Part of a small language model's weights.
Size: width 768, vocabulary 32000.
Architecture: RMSNorm before each block, rotary positions, no biases in attention or MLP.
Training: a variant of Muon for these matrices, 1019M tokens, 7775 steps.
Each number is 128 + 32 x the weight over its row's rms, rounded and kept within 0 to 255. Layers, rows and columns count from 0. Numbers have three digits each. The size before them is the row's rms in percent of the matrix's.

# layer 3 MLP up, 6144x768, rms 0.0797, rows 6098-6143, columns 704-767
104:086101158107197173151131210174070140138103159158118055088163111130142129083112116127076138147114164119115142145098160154184167132118137093154166214118128183100185146152154121132169090148099047
098:163140100134177074110118160169157091174091151107066161188097062126165119110079107151142105112150134118066081082142109102103121158109089137074107122161117102170142090090093157148227128122116174
098:183160167154104075130120165080110135113122190110141170171155190055087127122119168152078123157155128155134141131140100098090128166096137125166145143143091097057181099116099108140148078091175097
104:101159145145136154132091108145139103174147128095134092092166090153110147153090104186144122120161142126141110106102132178167111131092163148129116078111119133096133110168153158124179153113099172
098:178101040128093090087149159177098112126099146186072107098120133095072122082128045172110127197107124125088141031132088150116166107127106133096126116090131149140127127120083126143153088081155144
101:126197075160156145084134126145080150141066098141197133134159146116121110063107139133113113108114152099080154132171141103145130104155159088092172085128123163200130099175081170170135117144075160
101:176183158098151154198107116139156127136139147150052116089150152157095112130106089107115088129106142093199094151146149193060094127107172133083110115112133038143099122146145095043134169121120160
100:145136118121154141122133155145154065089139147140126134131189125080147101140115122159123116124145164077183132097136092136160140063177148117099036068176126137125158119177139105116104149184187099
098:124105165163116144169079176174132117107137146081119114163139125094142148155173094194153132129112059125176127104166127078103084101087156089186169132108106063074144139120176141105149178134140145
098:037125169091156119089166125084205136204210095163167169129124142156127100139095154107090179178111105099194120108136066121083111091114126063160139125141132142102102133127123144165153106102172123
098:073078137135136123082174099130091098168132122161118172120120098132162141149106124127135145179084169084135170150141144156154097125168135107164163146195135136109149131134098090169181092162150117
104:084129151123121109160188117152087092131162123125130143142135121058144084121176081078100115110151195190073134092165140242139145183143109137163119121050086111187136137152179092111095097125117118
100:127191121135066104118161170146159206155123152136138143182176125113061117165125102134106113126152162106147084134108150113163118143112147160110169157158115053167102151137132149134117123174084148
099:141111112118082124145128123118172052116151108145044152102091136158108095167130124142122178109123175175110137132089110118121133136137121117175164090112084122135128127128067187129154198139176107
100:103136141104229100149136130164161105144161153152110110130135108124157140158161153154185155160146095111131098080108180119154090128173108141096099113091185127168084108073149118126097131158122087
103:114139136071132089181102107166091121141100116145138119176134168124152088114133149142124108172100142118129139072119128075098140103123136201077205137140106140153079150127158179146152109131174112
097:226148163142066140147127124129165169130143153180187111155164139100127045125147169096192151094096106089219153105143151127130150102126174166178220053100161134136149138084192114164066161106076105
101:159136148124137129141123114138112079201119143152176192107112152175096183147080127119141106154101129180097138081193113182148118137163172184180111181140125120074090105176193096096144111181123147
102:093112124065150099167110132153104147175131108140134072144094132142152128134101158152129156204171144075142128059150151109107067128147072110118138154163139138136152104141135118140135144121131105
100:122098135144130139187162158136144137146083077161154107094139101127119098108125139114165120094113071101086099102190098141052145121085101069151146140161142183099102095158054098196065145139157114
102:128110094112079149133115094175158156125172118129191137109055110176123092104151175116129110089083139121089088126137078123085132114123159129114054113102118169119088141126196100124126138115131100
096:116194124158129166121112117116161114113086164161114077144159183143136124121179128117084149153125127122141135131115204107166204146052143098125125146105118092121101076120136151079141100115102137
098:060095120074087159072110147117124101141071180156175083125113122112137186099165141098172100085128114156108165157102151085151103144076141073123103203131148090156144114076145067115186148154058111
098:127122180225172100145091115156137152128188051091094101147066099142141086152077169136052149076116180201140087170185112114211126130135169186161126114089067092103130135140167130139165120128126143
095:152078130127147104073145105107121118134105131165155172122161171156156149149162168037090200109101114135098169166138159196154167162109127138104136092150105141106140095063219094081090163133202076
102:102158120142111064146095059112184086127122114136110121136092200182096099157103150144145141099132137111157157148122090147168115149173138108158129112120193160111088085201189049107180142164183111
100:081151152131088114083097137102092115140118105136136122128227104133140114188113152155126125121060098076084141147091134151169153129070122105108149082113141127089105103140131118075160100121137108
095:124133112086107166107055114145083065142123125111122161165203140102070076114164079213113141128147115098154115150127127168162093090110143121193145083132166126157107148142174152088154160136114113
095:135114168152114138134110099131138131207129159108108099206159129173105199125099129143169057142111092185199102099174199091139148144144156159126088153076132088045173110163140092175108155147096137
104:068136181096083105143128187215088098098139156107126158096112103155161121086104147146115167094146122148183164165139150124090120079140163123120096128097160113129146120083103063104133099154151160
101:121127162104154172137106103157048141079167070163173151114064098153156151139067149153159144118121181148144105122158152111160163090111133187137080180131150143142119101134132132153100142117152128
097:074120208076091154099174133157142136217120124127111159102111179140112119137188192173157105134118172131105122145147195143098109069136132144107131177134164104156058095152144174180166128132160095
094:140114068123115122082103059137089109084151149113091133169127161148106156145138132085192172124169133137120131145133092070109090160060134116159144156112113155111133098125110132166117102158174149
098:117131183100122123222129122134138132165087143162200167147137146150108172139169140152125142147129122114112072092110091091131130103179084075116078146165150085190110109138137144166142176176119030
100:116146115132160117128116135073146130081146171083078106077117175104140101069125134171154058142116146187124088138081130120175142129161152130105155069072136158135130067155132120106148088145121187
102:166072130156159165130133090113153104115156076084204126152126136120138095145178113128114150128111139148174119114128140148093147138130126071173169111089137126105122194144102115143118162079054142
099:127088175085120156102119141121153098098132164122125143157153126146102127131159153127122153163112167141103123123145117083161145102143103127129125098138118154154151167195172114212130107145157119
099:181181073112120159074113118078121149061126083143123115104062136138083174134132140152157143142179134169018164138152127145141074147064185025050158112197132163155154103129078123101098136116124065
096:155125122136124114091118150160188085097141098198111105190098127143010127167127143164125090139120114189087132132066145111109159158127068151165155151082075103080131187106121126087149160153134105
099:125166174091116118114112126106103128145076138144045156108068119150123132167069094094114063154106167099117102111055130134127148076099152093150158103090178122055098145120155079132159122105174124
102:142061145125182095081087097130132124112170086118165144153114126080098144116135069098104100152123159178118143097106122070137130189153170134144136111127148120064143206116091088089159136106130085
105:104130112123152097135136192163150144197103058157165193104121123068181148151097115166172131092085090172154084147176131163134189144093172103037122143039096071139101120121128160095167115069135078
097:102125124143147144162151131127171120162133090133122127141114125146112160178044154129137180110127156132141076141103125113099125074138113090142106115132148068141121168133167116098062115136087080
100:124157050085145135128076111122095130167103088153122168162094145114145155094153209194156128115086159124147163128123101089093146050106121151102128150130078118161133130163064130160085121178133134
103:121028099161162051068128142123129183123072106100118114119182058133109124195123096153141104177099199144136116147107157147188166137123161150094118069088134121095110152177148149125129113142095182
101:163085077142158084164082138163112123101148157162116050125121127095182132142125151137158144123159112150111095183116118135094134113107122114181109107149150083163106116153164161135096122106087171